Weights of a small transformer language model: 13 layers, 10 heads of 64.
Each number is 128 + 32 x the weight over its row's rms, rounded and kept within 0 to 255. Layers, rows and columns count from 0. Numbers have three digits each. The size before them is the row's rms in percent of the matrix's.

# layer 4 MLP down (transposed), 2560x640, rms 0.0363, rows 696-782, columns 160-239
094:167091089126082110118112126191127129110086158174116181117152142105118161132141127205090160100084126150076135129092105112107142104116133163167169122155063176109098000125150093122114110168094119089081114111116132112089096113073106178095164177
076:088119115126117119162137196101171117097142160092103106119139085136139144125157094163119134085141188129139155157135095166154130100128148106093155132124153160099136186154132142169135165106147136108111101220115146126130132053143128101088109096
106:091116086150173127118179115100102132100143144118083135130140129138136086127135078127146122137151150137119076139127132147165157081127115131126136167106122124149100138174132135119098184077072145150213143198141143150126111128098098149076182137
087:086086114140108156136131128120163108032109114109189075128156121158125028151115110138141073107200209156069125188157112157127096174138155145170162161106139138146107209103144101090149101127128095137204145129102142101080099144101187089090137157
088:036079080114115147125135155121135103195168148108112100094183173095148071109117103096159127163125082130175147139118147123139153090113061149148150097128109121050131189147122108187093180125139147131107120117115110121135119168192121108193129074
073:052175129137129099134116145038182132104136040161145108092200106145126140117120078160133081198132136142120075059134134120132131143132134162145128155100162109120081059115146136141156139095155136140094122071104174119110127144138117125150176124
086:021145123098108112131134108155111123142154162179080148086143120110139093126108090079119142179121111106183130195102133091105161169106176137101145128169120116131116255108115103148103172127104128147147104047173119136098048133144175126180129079
100:122110129181100177155152077118135085155121119121072113179109122123097108098103102129150122114137066111146137153139204170071043156095111076165129104158134126141173137090130089119112127111119161123119163167154140170117145101137082142170061184
080:078123081148138146121133100127149098144204129151124128077175119132124117144120124082126083184114093069125124101187155149136146128157099121079115156147143104086084217128109141178174107137177078101148106111118101153111073133156109104195141158
114:133161106099130110101196165073106070103182141076077159146122136111143110121083116138157105095140127127188133108160156130139112106107089122081104148133101137106127084127082133089080109180216084115087140136137130162134180087103093112080057101
090:066138133126157100125095109145100159136154073073080106116100144100122195114076137091124140114129122085203119105166110130053164111135147142109144156102153095168132183122112116174119146115170141121128176111154124168128139160140184127158099105
088:151114115164103127159115125156146141101039157097199105109098157160135092125125158107106097133148144079113161081195118155087115184122137138117196129141162142165148155151120126117138064075134066069134138099133164105092129195161089127072154172
112:158205095110102094169148106140147122126155114094092169157091154087173117161152156100133088106166160138120144184169083141036190133143186169093119138172126137145223174155135118178117137130123150163126119105151163151148146136135119109193140145
081:014116120099123129101132128090132125151142097185133125080155141102181173116109057092094073135081095126147100192121113118135127158113160160124152122142117043202131238151108089127103127106115148157154088086163055147144084112151150127136172125
071:048143125116146065129171161145134083125159141104123084132193109109090122149134112134114085076169120093134107139133112118158150094131143145085123159112097140122112234091149139186146133106148136202097158135055106138167128083052137099162140164
091:094126153102066131127161102117111108133123116103194107107117183159146094123121122138091128102134145075137095119187130127147089094198137148167158128116133118174159110124166115199141172090157069119110095100085132131058151109134182100134224142
103:075124136121157144101093120100095160087121130159127147094130120128179191156125091147086134081099136138125125112054100125154133074169108137120119111132122132131140255126058131164132171127135133100127145116127088155163087127119093068146107136
081:097126111158174114140186096123109119138119148182146115123132131127152177065090121145118166095181115110184079152127125097184159107108156153139082114122102137153157125075157149137142155133174185169108116195071090092171087110090140095107122138
104:145146064124127146175116160162153147155125116155146136082076169149122124195053201096212109123120159181096102130156066136114078137190131148133108116170109118083135096120175123157093092099209094129159126088136081083151141102196160154101166104
129:093152139123117159099119087177124146139099136111094143123149144149148154149143128174129128182167133130130165135179116162142114151125132163116110130093109130090112134081115114141165143097154134190124131168148118126178126128110127093170137111
102:063132095115157133084143074121125141130160117159108111182132124151157106127180143152172108115144167151098126125072118136069124111157150107166127108197101083172127117105116087130090184120131125084134133093120162160130125170131146102127106106
100:068115154090113156094060086101167171079105135143089154153127134175143091140171093123158153164129079159087092107198134160071086203185107130168138114109167121134103145134136094185083156102140139153103172102077126126161127131123143168156134127
094:063166116164140116104140226086143104076135138127102132150187176101117077102159144141111104132095170083162109181102073126157100118157098092116106131150189143166121119165083091145101121116181121130079121125141079101104142105197114170152147090
148:072124090087131103145160115116164102141095152120142118082163113103121195156104119120124125181171088157152118158108117133087146105131175134194091145170161170119154133141146078084106228183056138135104127145148165115116113143166142114145148152
119:098170127164073177110108136087123151113132136120087091103144145153114040044113143137164143081072105152096141133140134112149124122118126097078140146087162160128057092073068152156100122136108188160109143127105150074093094165144102099087140141
102:124092096132172137118156127189165158137105154137124150153076115101108092157146140156157139121071087156079102086104148175148118109161105133154137149202062165092184057092099109107190106084160122172142131081126161084112145139135139150141191106
077:109112092159111091127161175151145109128154128113152159139117115125144186146125118167137144139129173098106133078121187141127121137180074088146131152128133125139144166105154091082147163088064162176130091098136160124114166069159078094089119117
093:064148134099144093085113147122102104102081127177164070081096162133112118133115113131159146135106144152109140058144177165139100115155118143171108124080158114136114120163128171117142129142129112156086092105174120112137129148132113109144058057
107:125084071125141143131119108144095132145095110140110186148184169135168139177153127132078124095063075109184094105156136157156110108199099088147139088115122153182111174164129128152143150135168065166178120141139065150097132128169120112163069169
119:156104119147079124104114076148149163087102115168147143132093109104099147135123130174164107148062076143102140154083074092211125174150153159148170168133085162085092128165136103130148123144144109137083172123129091160123233197103117157091139157
106:102131162117110090143167112081142120144166106190091113193100122119071139157149093164123190087167147140102100135132214140166129068131121128146116146102110113126164103161151077123140155100113166179083182119140046089152145132073114126178123149
105:086114146160126094116168105117192094124145146169124181110075130087130108118117122139085115109080098097155134143113116111107117102119152195093145184104111072121146255186142115109117172111124140179124136124135115130104118123170142136185191108
097:117109142057172184196167131154145187138151148119119072145103163147145142136138126148136134144131147076153109089113172125184112172130166084082089147112121071144110178075054116123088162123168104110107178172101076153147165057141117123126104156
109:137093167125105102120155148123063085108111152112099148103141093150127096124153183082186168117168134144066138122113194141117130091129192123180099144075190136069109092149136108174149158143167111161092134148069082131106141115174159135100166112
076:104121109160127167093097128204117062154114083087127059061152210136160078135114101134143109090146108108194124086119141063126123098161123115126177132125186135178096075124103108113152168136100152177148199138203127165128194191137104137096117119
109:116133050092123126106055092145153147129099148090131140155116130126140150155152106102124148140183175099049078102046164104150146114105102171125093140106133082148154162205190141072129143090106121136094160103142132125136138135190118180064148148
103:111152185101114171105116136112156231120128119150145153164128120137099118096097047153200143138080139111137127119167192123129170187114143113122169170143091127145105156093131145108194133171085123194097120097122116130154150141146086112177163065
086:063110104111095131096132158143077129134191161139119171031166130131116154073132159123149151186091133140171105166063080116129088102079135144029180145127157154139154197082172132130072169119105098162105126139096127153118132122156166101134111138
106:120099181144122159129143084158135102093090149151050134101152066112157115119030100176074138098128159093109094143132168160140103127137157102171106110161190106146170194129139155154143145155156091114138117137113153102141141166180094088108079101
102:146112132173138134165114099146158111186112135175106123155160090146102129126150181076052052158122107166129089100134131151090065085165147184140153097109164148088103152188096116129102114133095073032116091091077162175102154171116141114116172149
068:072080100145156124116130153114183102148203106126154156165106115121144132133132127130146133150113109111170156118113169047191170121158144127128120183123115147102096200089141156116103162095082153147076122100160110117094107068081137110105164157
079:096127170070130174112139111130084109104197100103145127081146188116103106101157214111091132132103118173152157124143112099180060151158087115059133123180132130147166166102153135194137087147164105106090105042082139096056140098172145165065158143
150:135077126113159125130141152108128122090140125155032133131095139115166096108176156129094104155068109133076092149170139184118136154134091115131101130108093119084089152187158129148104128128121147187096163133116093136132153096146154125191109074
076:063067175106140081149146146066151096121185094121139133077068142157128138163090113113146130118109093078180119134051171115154113091086153119098142119157052127122068232105139138146130156114133194123145094102084112122135150101082084142143153195
122:101097141096146093163079145144094111180115142076168078100158178089140106066139130130113123134126051152097187187091150083141110138164164140096120110091177141116107136110124159104075101138153092118138138114174137177097140114118111159093136112
094:077134180130143132113128161154160080123126128143154113088130126151115165118119133149121143095112169071136139097111166121088130122126158151066156113130146132169125139103119123137157133086093098114145066210039115141111166088100154136111148139
088:090134086177102085112082098078095163144123116110103084119122160108150113117153097120146138135044117105106174119133150164123105198114092123102131088185093111065076080133140149139130146131149102113126156129118131131160164135138141103083155157
085:094115067126101112076081116130144112155130120116091150167094137169141139175166096158092070130161120125138124132097127086159126103081093160150164155120100122151153154137102075117147139132100095130199188101103115165153139152176161154143156140
099:052112132100109130189138071086134149146115071172094112112145113156173132089165098147179118116102138135087122126173138157156152168142154136093128119139175118122136137157118117141190108162146102049200099115149113097099117125113133141151153141
090:056122102151121040111182191137106143136115177089139121095137225097078174151194124108168139186042127132125146091143141138170145106123153115112123133119109140138137092129133102145052121098147103132117120102145164129108185133171112131121108098
101:056147143122109145140121105104125155191115130094106181099133137085162119106126124103058126185085143145101090133086151162123184157098169141132127155126171088085154134209092095111065157180134167173139070111085112159054147115145163176177109147
097:084078180083132137142128166074141192145150084138150151125155107105090086130085123095138060133170094098095093134105078112129106128108089144198110097157073134063189098160114097141128129133163168154154111121154107134120101123093122184124073116
099:080118198134210078171188146086168186077175061145102188132100095135146164138114071133144111101189080121124128062122180093071075129150147146087097088106163213141089177120153117136115137157119133118134175129109176210127089078128172130152186167
087:034140100097095107145174161174087128147169116194139148084188108082181103159117147110123158153159130067162108150112124086109136139122100166080138141197084099188111255118127100166119223116108131191118124102176102103135034170133129146179111134
080:108084163113142166139160115085113120112120111129166125131151095169122081121129070145099167082164137164097145143191142076099130130132091112178156132096168103152129147147104122115129133165189128112122088144161081098164137121103130102125170148
111:052168141123080156119128115155112085130096069090083168127142139106134096109147148190178068169109190149132131104100124117120163145149065106128197199097144156154150169120128103147109107142104130128151128129137157123119105138094143124071143141
101:122082131092129216088009098090116191091145161119137047127169110102166074112137169127129087115145095101129084143101140111135101129144151171134127134146181167109141099154155128149076104107168153147120169092059112134106079139152164119179145096
099:115135118121106123089093111136081076120176135095190111052099161162073114084107069137106068068103096027120164098143123155090113101122073209092184129144093099141170103149113117093130123121118131170144082093136136157123074079134182121154099155
097:081146126144114129104080164098174096163143122096106189079076165112153125130156120172156138161152132176120078130164172134097189123168087180105118103130173150172160096108171223097055176153081167138060126130134139137116152134160143117085147104
108:135113139154085140135098058127157148152080138137126096074139137116107145168108062152109156111052138135076080124195108080137174165173134119042143089097136132118119149135090136124159066105122087147116137118089154106130181097214121152098158182
103:094080131124108147069078115141111072112097155108098182157166137103128094104167121094094125091073098146174126095079143062083118100118122170153103119137137095117146135167082144167095108185137121084097093120102117159050078144109136137180186104
109:139131096110106071167148140078159114127154128072081119113179170044057132149161147171082146144145176095113101143114171141131163110149143172109111114071191133190120072129132122084117137165071189112069096133151133180098098128155162084087069122
073:153142102141170155156190179087110093114147149155141124183134070128121153112110137129171118107140116193149129155112103131154133134119139136156131150130138129131121189126132161130076153112113103126084093163077141098099134082154140207157142182
095:031190138102105133100137119113116126145169129173100142105186103125169165156060080117105121147160144140147127161089130101107109099149156130133138181166097128116122255114112123140127212136125099123148104106094144167123065138136111123159097181
092:013143142186185094123120155129134120120090114103135175140136138145167143123169148144149105152096109133102173171079080114160095134157115080125163179102161108136159190109150079164140117171111130114137161137134131091137145187194143108098152178
099:147137104151098083133106149167085160113155167081121131097094140095137121130136084158123129140077147134115152108108146171165150164088113154144147177152065195124088000124141090078131104083153161130117147152142105105142135132111148127153154107
092:066102148146126144107114137116122086183090122086161122168146106136076145166069073114160118158181133137074117144108127115043127155167084157171198204089104133180097117120153115098106137149087163163195092078107171104091142125143122121157140156
086:073132093119183162128115126116146174104108177106118111065127174110139062124125115137108092133094155086198144081137098134140082206145198138142156175126141101132110125101083113176011129130101104098135102065070149147157083120141047105090136152
087:091051153186161189117125076139093158153137145112158128092148112165124090132130214125091114125105077151102123109225101102146139176163104184096103119150121162166127112122105100160101154166118128083075104088145104108162099149105110097151139114
088:061116164145143124095104139121096115134154148183138139108172115110166098115112046115105135128143086086208114133120150082111142112168163136150156142167107086137097255077080148204091189133150162115114134092126149123145034132096146127174142152
128:164092153185127097140122162189175131157126151140178066150102200169111141178072143100150112144154089107112173065120065123124142125158168058111089056147107132048122084143213142129165069113157133181106149142126147092079146141118191114127199154
103:101117081140105081172097092149152083047113088113073162106172109169168118116127107149080121130187114150100169095103162154133184112101136099172105091148147168137176200081117100159126154147069173114127121124095172157146116170148152072142091112
104:097092140158113097161135104126093129101168137139067140151108159136162132109181127138163094106094181115130116118127089149066117142135148134109098166124125108173087161065124181141118130129089137114130148117131155117136102085156086098131147115
116:135121185073082101114045152112098102204065146177124175160104125074050156079163128155100139115096124097152128174185130135134101131154167138190166133169149071122144155144110140151092173124140136125165103091105096085076085127162164095073113082
079:013093099108175134079103080118053143156159140081124151097123150121154077149081179121145171166103098095130163115115149120208109147137094112170179153134150107092102147141104131149105077158121101130143174103080114132174087120114155144140152135
103:086127104142166144052096144071103128073153167197107134121138111118212091089082120152099101146119088170187181174107106124126116151135161113150127150101111145087214099093206116174158084126123189128132182158104128158200089144134100145138070148
096:113143141149119116102133135163169130140076080123054182082104100145128111141143151158138152127075117089133092186095107087083167180110107058113118133131140129131189147068085123169164056145139119165180145140113151151164135096126122143147118115
093:143086116114133145093099130158108163139125116122145161087116087081175124172156110103076115152080105150128119092147140121104091107132193150136175166139194134107193199118096092189133104158117138123120109111146143123121076149187154106170098061
112:076150125126094098166087131102127121123098154084158141134062149129120149154164114198151121096144117108165102110062099067170129206151101095127130147177141102098149128203125171152175111161029132101182142142164132120177144093130072103109126103
099:063113098105096103125113054138086103125109101106098142120144113116157094120108140116164072086139153137163137156115142128098108137153133110125131148169061204094078136103124090093124144140113100131076097119135108118152046107120168136095148146
095:071109124133104140105133069162083081110173166124127103073094134125061116140177146150097148138172142134158118152085190086120120152162141113123145097123150159149154114145086072135195129142112093114076123095140066106145205132118188106112145158
112:092119106108172072119064092124128179137130093156147189109132126119148125142147137140136075126109115102106139065099126148105101195139183127114168156154101111128149131129160136173168135113109117082137125091117102151136057155151150111127137077
124:069128100169174119122131116111129164069181109141111124116179133078141084092127096162183088082141102124137148119080159134103148153116111184104108150150134176079100127117142077166137098125076152114114134120095177141168092159137130120118141146
097:109141178138116121112128145155132111150172116104165084111120126080102112136145172116073120094157107126106115110145146135095092130160169162094140131105134098121088144124146121210150155181112143120106071123214113156161152138122138140163037142
079:078112119135158078141065179131078098103151155129140125062129118116156071159083073076078121171086124123083128105172116093137142151146118138116147218109090190135127079114123132121087127106143152093165099116175137118072105191102116130161126119
077:095105085123150112120115160151107120096126102137127170141188123148194128070142137125093203170140131117169085109121159142106105121089139131153144152102120117187123186130080130139105180134151104145089139110128144121091121134153139108157137155
112:116124179127096147132135176141094093131132126153085117182073150147149151113151085147129142174120117130109120108150132129138168124084131139135133166137104134118154011148148150125113108132113140125147137120113171169127173125132096125103104170
# layer 4 MLP up, 2560x640, rms 0.0523, rows 697-782, columns 160-239
093:181083112176127122113117129212148145135118138161069186117161110157180189152105151135093149116117144131247154094083098119175124126113162166116129168129131132133123188077074110145106222171118126130148109118132115066089029096129113138154185100
106:119146136143168059161102149193183166104091191131133122153084137140090137177117112116125139149089190120175147133139125128034109039111111192136105143148069112149027153116117143128078145117140121110107136130123171180108063126138137137119149095
087:149165102156137152120112146182130098093084170123141170102100145083129169107120145114098172130179126073175052074115167138115111135081110175107138198194121076122125123144116144155144110143189150113170113124167149110049079062140144152153186154
106:192085133157174113174134170175110119167158142169146076126197080128169160142049159131105179120163062093195118089168185120140165129093136178151148093201122114146140160093144111137129179125106132105054125119154116117127108138129132125138169139
088:106073137097075122123137146170096120106119136108096132091129131164118102157100106151132115161156135158181115130058153110087128101124124114146169179154053089129143146154159086150113213146126158124154113124138183128091111090115167123164164144
098:148114102152135094145130133109140080095189151156081145077127144122166116160081119116128162198142100073187106121139117137159116125078138149100131171170125095121107175112083105132095180141143121138189116096155116087100125098159128100142187089
100:136152110152179167134094198086143114091192178134125093156185097169184072108116145188090186100097136136190137122128087110182111177116093097138157098108132156107060176080086111137067115165094176102131178109116107091151128115123146137105098109
101:174116098107118096173159097204131100125130145171060147110192134100155172131135112100107136136156074203148057159184155101109195133095144121098141125140118108082099194085087102148109147115136107145127135130140076061099121135127136114164129144
106:170135104173132137191083090128159113121122143114122132147144126136132118144162131138158131132135161129103147185121119119044181211113183121164186146087150094087146118126142078147098143097125217157137131150191109086096127119091086050169150130
097:134071065131090118200104185143170161127161153163161153013110123135088117144104084097116174168150105101110128079123134083159075127085127168113112157183077126079137185100082148156124155137152063099107166115179181132081061186091126112145185105
088:200091111166148157164195161147152116139125130133151157107147166160126191125125127080142156097135166064181156090125126057143093172095152135086106140151135168176129143152120135119147155137145115118117126094128150155087090041119161134095170158
099:167080221088133156150170143159103058132167118171067121077102046107136064173118138173093171129134081138186147110125173145158141167113104147094135153145105114141152170143095152127153123106106068144063121139107098147178180178144101128109106113
108:197107106208154086158128170153131109161168133162128158141147109117163161119071162113074177130143107156239122130084136126130134140103109147097140147144121075160145181144119119124100229119165165151161120081167108105107091087126102152158197089
106:200096121171137117191118183149104140140151119165112162117149112136169163113102087077131150141127124134205097116148115149152136115067096106099130114144106095148119222138115085148086176099128133154123126138154140110084138102139135127196125123
096:132129213131076108156188140179151127133132184170073144090208140164135102136051110157140138117100083119149175193042103123100122104115106127106170091115094052175057160109158095129054181116160155138115124113144088075151131057122114163175132155
097:147106101076128174131096133169132147110163116149143122134161108101131186109056149104113125093114139125206098145128180127155148120151108151129107126132056116155117182058106128112110168167152113143074085134090065091146180122109137097108155097
086:140151099134113142157080179129140041085157133190130177122177138118141127190147106164069068099180134098141183062134126133127144115131129162097115162145133094122079176056092143107071146168155098158103126121106133124082164167086101195156142166
100:165043094193138129137122075208113148162143162120133118136140147112152115163093127216130099123121161162153132121128077106097126079103116152169180093163123159125135144117173155152089152133116084072189077153157204118106113121150179153122184108
115:166135124170122162114124146137087168103132113154095145080162108094129093138132107174145128126122147089151094093144139148134091205066100058080102170139122156126102191098082103147085110127176128143166120131076115149140179125157157074198095108
091:157132186097092096173144184103166140119105153147102208081119087156126149161133151099119180105112149013105123138154089121186086162092109139150151162183158161147143162106098067123110103132100152098092127113104100158155082099113146088110198096
087:178144100154153135167164108187109170115186095099126082131110122093081167102042151100168140156122107132148107096120168106121147131107126156055145127104121135156125144137092155089067131096111092093178109114189118120183065094085136086115088132
084:164169158161130184137085143101160162119185196152143104211086154171151116138099187092113214217118145128132090122124142154134160134120212126120141138101088139089097186102148130131125167116132133063154126132129098139143058095084128071144159136
118:152083094143152103101198121134094188134110136101099091088130152149105188107014085185095146163140099101168097044095178132084139114133153161173140096121125137170135155088143104115082109079140132088091135144152132094179075116106141151146154162
113:154170121159145137161209119160140112134125135147124151124169117133174059100068151141177146064121141129156147133117124099167159094129127127159093125096122087168010127143127127127099153157123157171123107097177127139148115122077142146156093136
111:145126107128141034122038134115141089207193148102136175081132120128139151166158144140131168131108131192124148115115110141142171123140107177080115070137161160097182143112138107110060165093112083105132127158157164108109111137142121142160089101
100:143143158147096084211107101127146207138128132143111096104093132126137186168086073109156148153121109140124108114116123155130193127109132123184118190135077113117100169147131095158134113180185144137125112133153188112140128131150161079177117078
083:141137163173105076149118063135145098130116118127130097181075134089105139130076148082118122190164118128152097150055154159135142175075164156143167162145094094166134125097125128125188088136132161146130140136112146080183113125143194066126198117
102:083126124143108126170088147127142112088154145149104095117079144079106142106102110118144087099188167069104134130139148137139128112114163136072104172137100124119145125128105133112125137153170199160156104148207129086141141130096082120156150124
112:134120064140109094097114140159155073097167114125118206097119119171128143115165095160137122116065119100126160087065101151128182175106081161081111149137085161204100142094093156151117102163101204117147127111158088134146177076131105239156118059
105:130080185143158086066127145143077179121190186117170143111182104103195107118117100156069082114142131089233135110144128140128129099141142165149135095057105177124087161104181110131056114123103133094119115140038140111136106096148138109120155129
102:134077188171107118121146108149120119153098157167155124111132092141126160129087121096069148134153076139150097083114100093137161153090163168093155153172090111151122168124103105124176175155081156231095073114100160126081073091081115131185227159
097:138166136142123107163188103106133069158169118150074146123123131150134083147104065090175120175161116147148106137148139185191229136120159056153136140135123136129134147137099124108177176078101118169141156126127093083104118137141101138215155066
097:117125133131132158111045155147139193125109129141170121067124137138177125143177122155159085079107136147140174137122125135087189162120013108064139108114068128056141124062089110123105128128156144079136137086105142136159088133078148105164126085
082:187135104117133107115143093146147121109136169175129178131151135154161143132132113097113140159119167129108154184152072152114176139085114141130166094117047135197129125115157157125130131099145181150083124086109114091149097149136088115147134072
108:169165130168118085195082176169110138080150096172156112151142108099112135117134155082104137124136120188123094160153150149114158114066168152150154100086105073110088207151140131131153123165081163085109133096131145137103139099193134123135121113
090:155177096151078125087107131112138110113171117169151145078115153117154127133103092154144106137164129155114111160149117122150174174110110130159094109151096133121143169146141170143117161099189153156096142115084167092175182172100146084125107141
105:192129148182143145142133159189110127110189180147104156112173125133100130108115119128128139117163135120208097137098126154078149116092162156079117130161072111171105169073144097109085204114110142151126079129168083111105086087103076133142159120
106:131047075175117070101134131143164152086192125153136092150123102167078111123114151197100193171163080119199132121125078115113154102114143173094157115150099093151128137161112137120097166096113120104111124144166103126202129074070112182119123135
092:113151112128130135160155136036176118119152117165107176075070071109156154166123077155141149144149137161141110150179089152163132196140134125157076169114122193106080154113152098140172134174152149110129144140111097114155092098136083126196118063
100:180113124152154121111120185127149138151137163163130140129145094162170148158126159118145160150138117135178133096136132131125143141127119120107150140169107090147088215097045103131143191116130136103143118133129119136109086106088129155152159146
090:130177077122119106204111130196148127129100154164130148133173109135123140064125106121155098125132129233138110149138130109104155108100167107154189094157125142101093165128072116106115134168108139117113122091124084122080099119169134091192127130
114:132149144126145096197105137162117129107095114127147143089169107142188205110126118163125172123085122108112137100192157110093126174140135098120152092144133109154132151113102199115133138152119165101128106124135118133103068076098146097139166146
098:167089123156144148144125160177136106093162111184105134095134135146118135162088108131100180147134100127188127133156127108154129141088130140130108095142126141172097219066097144131159189119114153141086116157127133106084131173089115190188163142
108:207066117171088121172111206165100168107132165137176153087134105139138086176142147143118191111153158077139119159127126111127116116059122133112137102174160182119063159146135126096081117103149152127129089121097068138165140109104134122077169159
092:120115109107086136112151160055110124153188155093102149033206124100129134160043138072183153111171138126105143161140138141150142147142135148145127122176117170118137154121070154153092139129145154163127135115156175088160099090108127074162204037
083:153108148183142055136117142115092084117117140106182134133156146125051170124119139130116115196080130142071130093139121135158168106151142193131113120121117168109099137179143126114190121135133124164124144130209205086114109128071086161164128122
088:129132092129133158181152184165147120108086144116121063124152116184146161132103122114081192112074106171149124105092112140113075145125109149155134109172111130152163139155124104154117166134165176104110074115132120168085140094132204146119148101
103:111114139149191091070138170193193146099146173147186152166111123106081075109092159171113150170166121115155196125144167116093107108138167153080149100158123123104084143133165136130149186123105120154013123136111142159142145151127114139124181117
098:103091074190196141071166148173094113116127135112104099139129115096085111153060189121159119138104182103122102078139163109123141071100117194102101095109136172160118117110129121116112114123139109119124138119167160127162050160129102150103197194
096:149135160183136148140127165098151119109143142112165127140106150120062132108076130161145170130114124139180132065164081107142103067146096113076110075167135152127132115089165144133133122084140086170121095153083064139202145133075079156115163103
097:166163122115110123075077143132094125103154155202137058160129080134115118118111070182074132149140130163159128208120115100116154143110255083125223087154093115157127133126158162115121149159142103172100117139101151100151156058099135184130154130
106:108168111169110127094125123109072117084174109183102133162135142108174199156095100132154100084171126137143190093148110128115130123132127143082207177170116065146152188081146083153060165114124171106149122100094115133125098107131147144137111135
095:174101131152104126146170192161102141108165113120097169106137137082163141132097126168102149191146122113169124124115152101103155099106105142075149112146148106128110190079113111105091193127057126165097123087148105036082169079098138161142146144
096:124101097143114159083144116181118164159139173118102188131170111136188106103112049118092134114092125188172088151115140108103093084116196102157107145123134135103124194160148107154074180157171096146176201130125084134098055087098175148171127140
111:133155158118164178128143137121097151105101171208149110142123116130138113155057152110078184094126116166158097132098116131121082104117092187139086168090092152128028162144060118130126094132060176147105111142082124124074133116080077105116138123
099:157131121104166144110139198139130190090190110131154139134116122096107148067076119151133082119139099131162207143122137112118182138143165148128120110151098055158117128151126165135152145143147129200089142100177132112169067119104149150124117130
100:153155164165150132209106182137151206085147141148166147118112105108154175145153118127112088168074093102178148121117087120204161190124129138108183174133114091166142117188086090116091140166094197050117078115172107117076165159120132101153110178
094:149089169136150164045145047130058144109098159140162086123123087118145126184067076116156132102081135081164090096121128114117140128156108160091175110179142094190159161138087122118125069076068061143212088116104133211103018116136108148160161177
108:119165133118097163217101159144069117093103172223104113162148085120139133139149134104094099122207125080153093132147102144126102114105199143141185189202183105097053135133119082120059186160131181105138093102052110139155135096120144068131085115
103:124075112105124141075095149150086141097141186121143176127112119195119116109143130087137151109136165149175143209082159129111144129082097155108131133123065139068065161122101141154060120077126163129155159126150105141073115097051100190150187115
103:137123126175119175201192163150200053148125146134113165118095104094056070079107149121114169080095150112153176163095168114157152149119135141114164166112053132180058129083136076127099156091104160113107108098192141101094136168078102142110169182
071:116099118158135133146179125126148074144115071111122155090162118172119143111090114120178136137088119116127188082184164119097184198154089091172076144124068116134086213138072107152098123159092147116089089132111094113143124130098102140178115182
093:164148101137130165077122125166171126121153160099092144103126165132167137079104128121115191172186133149176118123147114127142125149133103114109104132175118127136110132084139133105055161144131096146110122130138143089091069125113123167139183090
104:132147101148139111126135132165141146123160157128121064105152124130095133172060123126077183106187114087149126094112187132112140108136135177105105103170141160165078166120095136122173140121093100155144202117074146113155073165113126100097192120
100:135116106205091079180168127206161144200123152081128140100096099081142127185063087163071135132051148142131159108070124110140163176125156157124140178140113161149092112139121101129067135137160169112162103109199140090076088085111143133187164123
100:121136113162127042174118168148143148139204126107079108129101114102094105095101100142094168167148139160142086125101114149088132128093100147096145122114109095132170125096108166095066126202089102132132156128155119105133148088169157118101081095
086:089125121157107113076133175170162115094130146094138199089134164128150245119096161039096193149092154088169172085133114126131199121087142141083165193156161111178176144082074109134113076104128140127185110138129122126122116077089161148120133195
090:155081106144187089067124143147099137075145135146125096161104128148152137237156082085156101124136132126163108167119131127153206204121069166114210120133094122082157147132137128150090126095120113123102160137138084126082146127102093148147114183
097:173123162179122075164134186197095084126177161141104118074165129169199115110086082130117157172125134153243145109120140100130167101119110145102125106131078102141134158092084105117102174113169128159054127141115107097118088118124165146163120160
124:151114197122144156126126145128118170153173107161134130131128116125118096161124108139172113170107110083149178127061109129139126163105127074177136091099126141164115166058170091139114144074076108126115113117151132165129139137135155175168130172
103:123087115119188148097161136080151149146194164129163092116164101180112130088089082103039151131102095094170090139151110131086096082124083154118167088076126191159117137124175114150081091128141177152067129142125112146152094129115123198157059149
105:138124113106119108161121111108087131083102148129073185097150123145129114202172079136118168097147081130159127141106129144142100080121113056090109139188115112100109215063103103133097150162082144094158110076079145128081123120133138158172144071
106:164078194184122093213176157144189125137112146121127176071169126131096168117122105114152121073094086107132185138141091127100087124125150164125092162198126128164094177138078098114150157172152143120143049129153109118139098078066181137138161119
082:138116157150116107098133146167157163084131124117134136166098149125128177063117143107133106131125115150119176080178097093146121077117130159084167123135109083131142159080160104097117175115149162172124085106106132103124136092117173103091147178
094:147130129139102147205138114144130100185150120174071114092128115153093161158133123184149137155152125210089074123151140102105181117114137133160195110137129195104100131092131106112196128108081212143169103127225063113131158145134115069135138096
100:150076220088098172143110147106101129175180129150176189116188143178177057139059127113104138116113105159125157157152165095088177163103122098170145110120097087044132180111148097150112118166121131126138123126140110178098162119056143120123149135
084:131088104101156130099114142165139122132132140140117129074184139162150143087152124049102156178114123100186090150104147170078137161106167134160120151096183100133167156152068110141160167116137097151087099163099081152084132121129111187118153134
104:202130131127109108094205133135117095166148121154073066073124079112121135141096146137110156105143117140167043090099115138170139116124101161120117133160111142165169144139152093137122073090154164126118093105127067070156127095169129105127098103
092:143126122171173121100105120119157126127140168148151103119142150153069210164102120069065169124078144153184126123180139157155141139116203167171195150095105166134121146137073134154142126149109100142117150128132149096089130158083121158165182086
105:118192115141129134175070157140103118080133141166111091110096111102183141154171088100122120141138139059118118084136150132137128106132115097091153174199132087126133146123094080146043109131104124075171112116138149154121192091147135142141118109
104:156118050162117178124139102129179126114200107100099134132185086136117178106102121181142169149153085117143101070134102136217144190109145135116112154162108148156106152133096123129120145144141175134126104142156105046107111175129147126151196091
112:144088121130119169122109104175083171129135154130161134122153121106159108101094159136107134073075108116200212127130075065185151138100102160143186108147101126084132175120110107134072117157130153145096132111160121131120141107111160203152115117
098:117133149138137196152074112156151159153087180173109173158178133138228129133157100152130140152065111179188166149162126107090100198104122099162136127093128072119087189118058090143032187132146153107140156132123050185147161086125140162154128175
089:124149129124166090095101134106132099076130152163146129112130101118156079092135059093149119148109158156159130091136143133111169190121143098089186128139081060145165124146114145160121140102155117114175156102096155117081151122108108168182186134
107:189090126177161138173140199175130090163146146172115171052141118101159111112122134121111195152167125137209116131134120122124145138107109128159115102166117100148089173128118139140127183124103152160140120116148166125097113146122113166155121127
111:113095087147146132161089103167153114102111182170116150145149097100174150176170132148087178120080109165133123116183134125176187207122120090162115173102076143116110189109056098162112162201085112110171144112100172126132178188129158092172193115